config.yaml
num_hidden_layers: 14
hidden_size: 128
num_attention_heads: 4
num_key_value_heads: 4
head_dim: 32
intermediate_size: 512
vocab_size: 8192
hidden_act: "quick_gelu"
norm: "layernorm"
norm_place: "pre"
norm_eps: 1e-05
positions: "learned"
qk_norm: false
attn_scale: 0.177
bias: "all"
tie_word_embeddings: true
parallel_block: false
init: "normal"
init_std_qkv: 0.0382
init_std_o: 0.00721
init_std_up: 0.0382
init_std_down: 0.00361
optimizer: "muon"
learning_rate: 0.00917
beta1: 0.93
weight_decay: 0.0
lr_head: 0.00621
max_grad_norm: 2.0
warmup_steps: 200
schedule: "wsd"
decay_fraction: 0.904
decay_shape: "linear"
final_lr_fraction: 0.0
batch_tokens: 16384
max_seq_len: 512
doc_mask: true
train_tokens: 153200000
max_steps: 9351
dataset: "wikipedia_en"
Each number is 500 + 40 x the weight over its row's rms, rounded and kept within 0 to 999. Layers, rows and columns count from 0. Numbers have three digits each. The size before them is the row's rms in percent of the matrix's.

# down: layer 2 MLP down (transposed), 512x128, rms 0.115, rows 124-170, columns 0-63
# up: layer 2 MLP up, 512x128, rms 0.263, rows 125-170, columns 0-63
down124 093:514498490468488435489479456497542542487474501482452508463502500475450494564524512580449533456527508475474521543550515491570510558572423565429473523457513555493498511459522493493528522538481513
up125 092:552550545546485473507473493501559497466441556480480496513532438521513526474480537482537477543522518464534562518445447493500523448471510466514456517517597475476473508551547520479515456484576449
down125 085:486537408471498545483521503518475582455470479503481479489505538485530431511529570457541536498507466498567517499462450591490430474483452563426467424565502529443506478484490529554474554500429580
up126 088:559596502558538584544469468499498509491467509571463530471493551556555494493493536587484480498532516496502537504495466444510504529453519470548465486482511598455450531454442485524473445552510536
down126 090:532524395463488571477516538558549537537471464494440548531506538472447542467490457531502561475488460520461556430534501528447470473447492520483473480467576458557537433492516557543418509515526463
up127 120:571475521492531538519491460484451491541514473489486530585471582451419471453496485505522479522488522488424515532447509457504522555491528454493502594416450542521497576495519490424536466588487495
down127 115:480509482497481519514489505508456549486492475504494469516536531538452574516544571553500512476568479561479491604511554431530498502475518574508520555470546588517448540496511462449508482466448464
up128 072:573477559558432533581512532486444537473481439492488473546469498508462509544589498500542486474511456559485494468485492464536548552494507490458523499538503492513465494519453450536528471460519430
down128 071:490474504472502515496515461465525540514485468503500468447491425509503541484474469486481505472576582487567482519495493473550414446519514492467447543578437528487479518485507497551552484465504519
up129 115:529492500560586457484507506485580528518533511440549533481527474577517465436547480530514518444526521510467550413497519576528412547494452490537505440547467519511497514492566547467471529505523479
down129 124:495538429506599514518521439485590506543584537503552471462574526518466490421496528470473458525548487445490495490495513493488457478501456517490560431483511547445516547484479501498530579542489501
up130 131:408573481584478513520509442537495438500504501511461487494445529582536485517472588537537503483399454466532426469504497520579419509471528512491482502489482445526567539510512471509508525502430463
down130 114:493536527545531449482514499474508471520496468561491533505489563526505507458418533462465483575490524579516434504500489500469571506493543520551534584523490504461482530489517455447419473504497548
up131 104:460453443553568467414512489513581514437478506430494467508523505524398485434503539570509484467484558496443467522517537536507479551462531483528472470485459534543561526574496467556474462519434474
down131 101:514516505468503534440474510510521484543512473499523486466496519531512505488499449461428456521547477513395552587540448480491549520509464509510452476520530472526523468541518471469553564443521495
up132 061:528558552526499537403510525463532500455474471460481529510520506585467484480532571506479530492573500495509457525533485448593528492521506425472542446554468479506443526536450475461555486513527581
down132 064:511566483483481504550476479453525438474477447480471481514451541590504537513557441516514511501496517516538527480482471444523576540529509426506471432424551464488515528510550488525522523538518500
up133 096:426509493460528528474432514468506509470480532461515470519434495416468563458512497514513579440461512520495572442485467483607543539461496454584490513544485457463571489495564431527452519485480479
down133 092:504507544485426536490559432531497482489575488505545530498503476552496480518509512466471472591550493458565521485474546559499439433514532593448518494495531508508465479514445562460541435514533521
up134 135:541536469536463543493456531537430438541571494473530492473558576508474455599466503441496538540475489474489476484498519506510527484422446500535601497510515487522449542488465491498431442530494474
down134 148:509503485418498514486437533541427452468478567525483483511519557538506435467489531521456479493512479459461523510505445481513508463508531557494531466507520516505427452490547500518453444523527543
up135 105:554499550515506469473498512486511483518549404513478406504460523503536498507516524572560487560463478507523542568455500544464531438550551449448540500504444428512505509468545519558441521515526549
down135 104:480496549549475501469480546500489421550520508498457469499535501492483486507441529495520497509496442472535481601437435585466437506517494536509465408447489530461500534522532481519519509542498489
up136 081:478533567566555438484469522476521475506531509419485504480601493516523462503520478506575487495586500517445482442520491502474439504482488540497501418477510425447524507494567565513457516627501420
down136 080:513508494527517452526469439468530477455462562504503483507522558477530481536501532520489527493547547471465484541499500471552492417526483422558542527426526482495499522499523441555471483527483424
up137 089:470522488513506453432466608502449480506491541454523469491528501565475568452430485557502565560507481493477415466567536459581533494513453505516507544430472468520482505544473489513486497531452537
down137 088:474485405464451439545479502450491515500500519541516486511521522499510478480453490459475519461482523533496506500440515514547528533484474441505552445481559529481534505447476468469460399486547475
up138 115:461492532496493501532461492535449467474495459521493483519511463479414550514474525547519485525435549489397537473476462490484503545422423547544540494481508489499505588539506430494579461501413555
down138 117:486440549447613497524511523448442457498472516534501505544483477506473470514444488552481542485490511431477566470527483494562411514388415542571478521554569489498467500450485502504550523484440453
up139 082:442487528558530502505447495521532503476473536504528490524500548506491536525444394535488547497492527526508491361469519489490561498523495453417475519534500490471469482547531465534414491464530552
down139 078:454524501535533526459489488466517471440488483477436459506497485554480527500438530518535507573587545475493444421492452521439453471572498473497488468552498501482456408540475478578512495500500572
up140 111:546480485501526501538539492506483483442437544439516471526514548474466560523507497494394483494570523492549509453553525474509477465443493481537596527507484490555515532466489477471472526528518563
down140 119:526518545499434514518444515448479538533484538540487500482461464522518504541478434535456486452563508543492428479421505503503554552445485490431457611486544540561464462509507542507533448493495522
up141 115:564529504505445528496503507499560520507485480526487521534531500534511514522512490462502513452556492593563518503458517513541483446550508522534508556506443486499442532547505479481454450531548522
down141 121:523543544501496534490512497534489507472510487486498511444525418495527529469514488548546438477527518535436452479542499447517551543463440495483442508530436476586540507532535593477568386550488535
up142 101:480449513523455533602435500430507545459503495502493526445454550483521550533487546519491497495473554503435552444508464442397515511497525505544560452501563539566454540469532462477482498523504455
down142 124:550492541534519542406524481481544537516514515459494533476484500507461517459488521516583485470565502460416452497529487456501535384493541520575538444503458457468480485512534501474523455528509499
up143 075:501527523485513545559584485429505534515497533517548440445468510531460498474497544484459511473473483509465479399483515546507470567513552502466463557403488530504550524467452513460449536474497532
down143 075:487501489473542479372481543558488512464453541549442556534466511546534411525460499512483599535522489526475549482457434478490473523489517516488491471534537436460421574553517558558550489517468476
up144 112:416572573515511505501537510571480477459508529554457480569539485468559540488505428475443498530441503502524492450511502520490525521439498513449544494541455501526584461531562508514479507482522544
down144 112:496493517502470479527528513505393561522459496509479539558537550522482476443549545449498450464493474532509516589465475462493549456491545477486435560497434582522499460473499448498450467466526518
up145 116:510537597480542491525511512531510478457493486476521495481535489444460472506458476515463444554498488488513510511537521523547514510480535457512514462443534442493506610485445520427501489495442403
down145 114:523488475481545553496497461536596518505525514529524552448499575455435492427493524482499535432462499489445495486430521505466469516469517503542553499466493505522458603530501619551498495487527466
up146 088:480498458500550521521469476442559436454404497509490493458482517508486465515553470545455549458501490526510493459544541531510533457510432543438508482504528478543574438521491487479470529481493472
down146 082:493523496516529454452535463504616420486472546448524541463543464526488487436469469510511521502499458495415499476412513522542514511522490510404462499427514523575421510529495435542495513446480486
up147 102:530531521550455479439460503466521502562470437525432558568617536575496544481521477518541471497537455477455468420456503476451463504508483457511456495517587504517535546480518476490543474455544535
down147 103:557534511489425466440508497473471565489546497509503413511454481532504507528535530501550531413478456519438510428475501494545554556506533472449488421468549541561562565511560457531540511487530489
up148 074:543504533563557519478559520506453431496564432509496483453431433447511527475529558582509466501516474455516472434559474606491583456475520462545509487528518498466518469424463522482507508532448584
down148 070:564492448470456474576407574499491456528503483507466487485472527520526523394513555518557493537502504495523539507404516536440488526520494434446511570448499445460485433448479502505462493490503592
up149 143:529537519508579520542493558519521465521524452517490435509595543540458479475457492447472542512487490516492482506473542545442512462455469486556566514484480551511583485494388495422446540474537540
down149 151:458508581494570481504460518566519540457528508455489476471531566497521477489565568478465569444415483504470498469581424578458503492471522482514496439523471501415501555536456481429487482486521525
up150 110:497499468459503434546522457473544541440493508483479497444515573467512534558413450522489610458483572519487519539529506461513488534472514486501524581463496487447465538503519513531491536412519514
down150 091:552556481496512498485580523454495492499446555569457537556456481472502516515483481490484442425496543421492545496446497500511477558522483465519458481504447485507530496454525471477468466511502509
up151 142:564480463453474573476499464561397566558558550449454457467466526465459508489562544548461510486490558459512516514503555474471478560493515494509504533431515587482450546540453424518484487502485469
down151 174:439520474508442500466462426489402542513577477435445493515490583525497463504544475565490540518456575558481448507518489514538551508556499519505488475441573547475513485509475448387449583486500461
up152 102:454465446536517554520478473554508462449506507492509511517539402502495526541482489509455447453502490439601528497539479506463511508518507551478529543478520502542502456542458476526481529479525551
down152 103:536488493533458464584544428567429527466566478464460509520528521493491540514561464410541506535454447390559486484580524502469528485529504476501475490517535516516527544541522474452541497451530465
up153 126:467565580478501469496535510454469476437531560461532560494481451491448527522525509467543409520507510437487507518565538468491475483506512522529538506488446518484496523438553552474545534504568453
down153 122:492543569447511439441461488489499540449529494416486509530549479482454504493527523433502446506485508488458510458567528448455568477449488579541503443482456481523522525569514465536606428529528432
up154 123:420496507506518495611469486518528547524440471565422556582569487545456519469504533468481480457490557502491516467486534546535519552486507523527493507450548554545517385505521534504487478429473518
down154 132:452502486507460409600540476523524491529479497579469530500506416492466522522419524458463539502521550470442553492516515467499566538528473471517474506501503559448481518495538455538544488561505466
up155 087:510493458471512492517426556493496532469469520476586566457568534516498571419532376433460484438471503490530485486530499560564508486577475511460500530489445483541501424467516486503507546505478488
down155 090:529478454503494514523476499461494398513483521492499588583534509505479507454477442436479572460546482475548487566510454508495447530552462480458466518525499517545540499479540467484537600438510515
up156 125:518517497510490530507580547573422523549506525487503507540550483483444555472497430545498456528488507493485419515484508538531446477528498475502447565522461502442579441444478532525489489528491532
down156 138:508479598484521498517484519501542605510519505496465504487429502515507475471553475472534536487460471490499453439541544494549500537575565445449521531519513424482464467419483532500397556479443488
up157 070:512514541481516508428522543484509480561525459532481523594519533493500442413530460508471596536493528517495528509474475499484445528518499490478560545433525509514496517469510561411483440517409495
down157 062:500582551526482514451528494500498509516467426501421501579421463489481542488506486585541517512542467563520549447456447548472530558528573490454485519444530463511530504525457484427564541492454500
up158 124:492468528505582503558492454468548498483470545519546515483388571487548460488479458512439529489532480521548585509454532536480459481460603517512537484548431474455487509536525495519468538486479496
down158 113:481503552517486499470506501495485524550489530463541435496523452469521539480461509590477509445525504505484508420495497488534506513559473494483402512490505493479509503551513642462506490481473474
up159 106:512517516511502520560481470523498466459424533503406482444519493512557540497516497492521522529551469529508504511472511578485509480400522484466526510550569565508461434536435495540505562498454426
down159 124:538455577509483460504537474464555448514495491486510427454532498515438447511480555420497484550459492505584530536450505499482532558516516545548446549526567516480499437495526448497453486581501458
up160 082:505438468543487512429431533502366504463525521464473459480478460472465471519463455531541528514548494571529498441555512473489509456527543562495558506536508552553474483474469531533454519560445509
down160 076:492458536434472479444499534504406535508510494551457553458540582503477497573512470420600500487467521455470524512505477549573548532553511530481490455480456438511437472505557482487527571505539513
up161 107:578396448526485583448473510518514540492498515472502550454522580488488468574508482475489469506432527473507473510471503520541511456483448511509552590515518479493511423462414467559448554532495457
down161 105:521548506515535513530482560459472526519512392614470548513517514525454449562513497488518524468574483523502482491477472498514476488439459499563454430597542486399518455509570466512503537448488476
up162 095:487467526521482483543544535428541453454457575496480512505538518412494540455459436500433537493511488498426516515570542504422537481562434413446479549512513496454537493496487460477469510566514450
down162 096:468451506525511585485504509478564419499559541519550474477474466522581490459502524457518534590435484476503512451517471531517430478448544486470465483537437522571513481486494474551526532493505505
up163 097:493499548477513505525498448565476515542514533575464509537549471419481510510419426493467456525520475525467562481507554592432560515459561509479553502521533474474389519486481549465471541463432429
down163 111:596514486514547518537540474502552398516496553486552517521546495476513495509448409527541546457478532482510536494472535489480443443559524450619429429496478487478464532518522460513422517493491479
up164 112:550555502564459445453570475494457512489436611484537516545483499533522532439504451488440513544503493492544507522513440469542472419503575464503469534503460501456485515532574491501560479463499467
down164 111:554535474463581493493489521507498479506465503513528558498483474509504488503471463443488537541471481483482497479488446554559544465501540482533441508546441538516420508523550445405529472492589554
up165 108:564474512486524563464533510511506543441438499441462476477411487518422544517542534506485540511476558468445479519504477507438469513491520495473521583478522569553505534501588449407489541493492517
down165 110:449550537439534486547486476469552516534551489469521477498480557562520494536498469457560417469482550498451532442414508580576524595489537488507490462433546491459517429477436511459438532547551523
up166 081:495469472602477544521530493451511517434478511477467503461489492544506529444438550443536515527585487512512529462520476540452521445462539518540505484453533491519499509482492514505552521531481431
down166 084:564469457470530463479537433511485496455512464573418528464453567442525445519524490491440546522586483454512535499565527427463548498525491528549517490530481483406510519474510543465521477465440469
up167 101:489429519484563471516517479478467497461526491505444452509516579535551530491494493567477555515482520513429538498570469515468522470438513506428513469519462506521473470475601471516497489511510427
down167 111:574423546501599434469494501555467510465477474501478500547511576559447538458526496489481493489503455463526565508606425558528506530539505529521513533449476479469449493462452477552510485498567523
up168 062:540467557512517448544481477589537500407512480517507426530465454523577442495554493446575501543479453496506503464517502485498486631530512481467511541516538492494523579481536467542490523506553485
down168 060:553497574513461488555462470489505417468491430432449476476476539548581532493487534496545482487472545546498526503535427424468437561477508539457525509531440457514427463520499569495496458522484527
up169 102:509501441484504505536452423514540515438522542511540504470535539524523569523451445497501569502462553506518565565467448460529511462528495560524523542548505451503461521491491433468473484508536520
down169 086:513454469489532495491473577509476532509547469482480448541445472498499467577525526512481477496551437465523487420552572575533541536476463482522507496449560498573567500521471533468508471527415492
up170 044:607537464461475459492482492493485455451533502491499509529563430504527435497490483475562544478548541470481502492524442507500530531469480544465609552444515461536491460492517491477540474526460458
down170 047:476576494530590482500466485499551521551484486455514531520449507524466548438523491572489556498578478521552491492452468530524499470527538493475563506470466430500456548444424457500619493469465531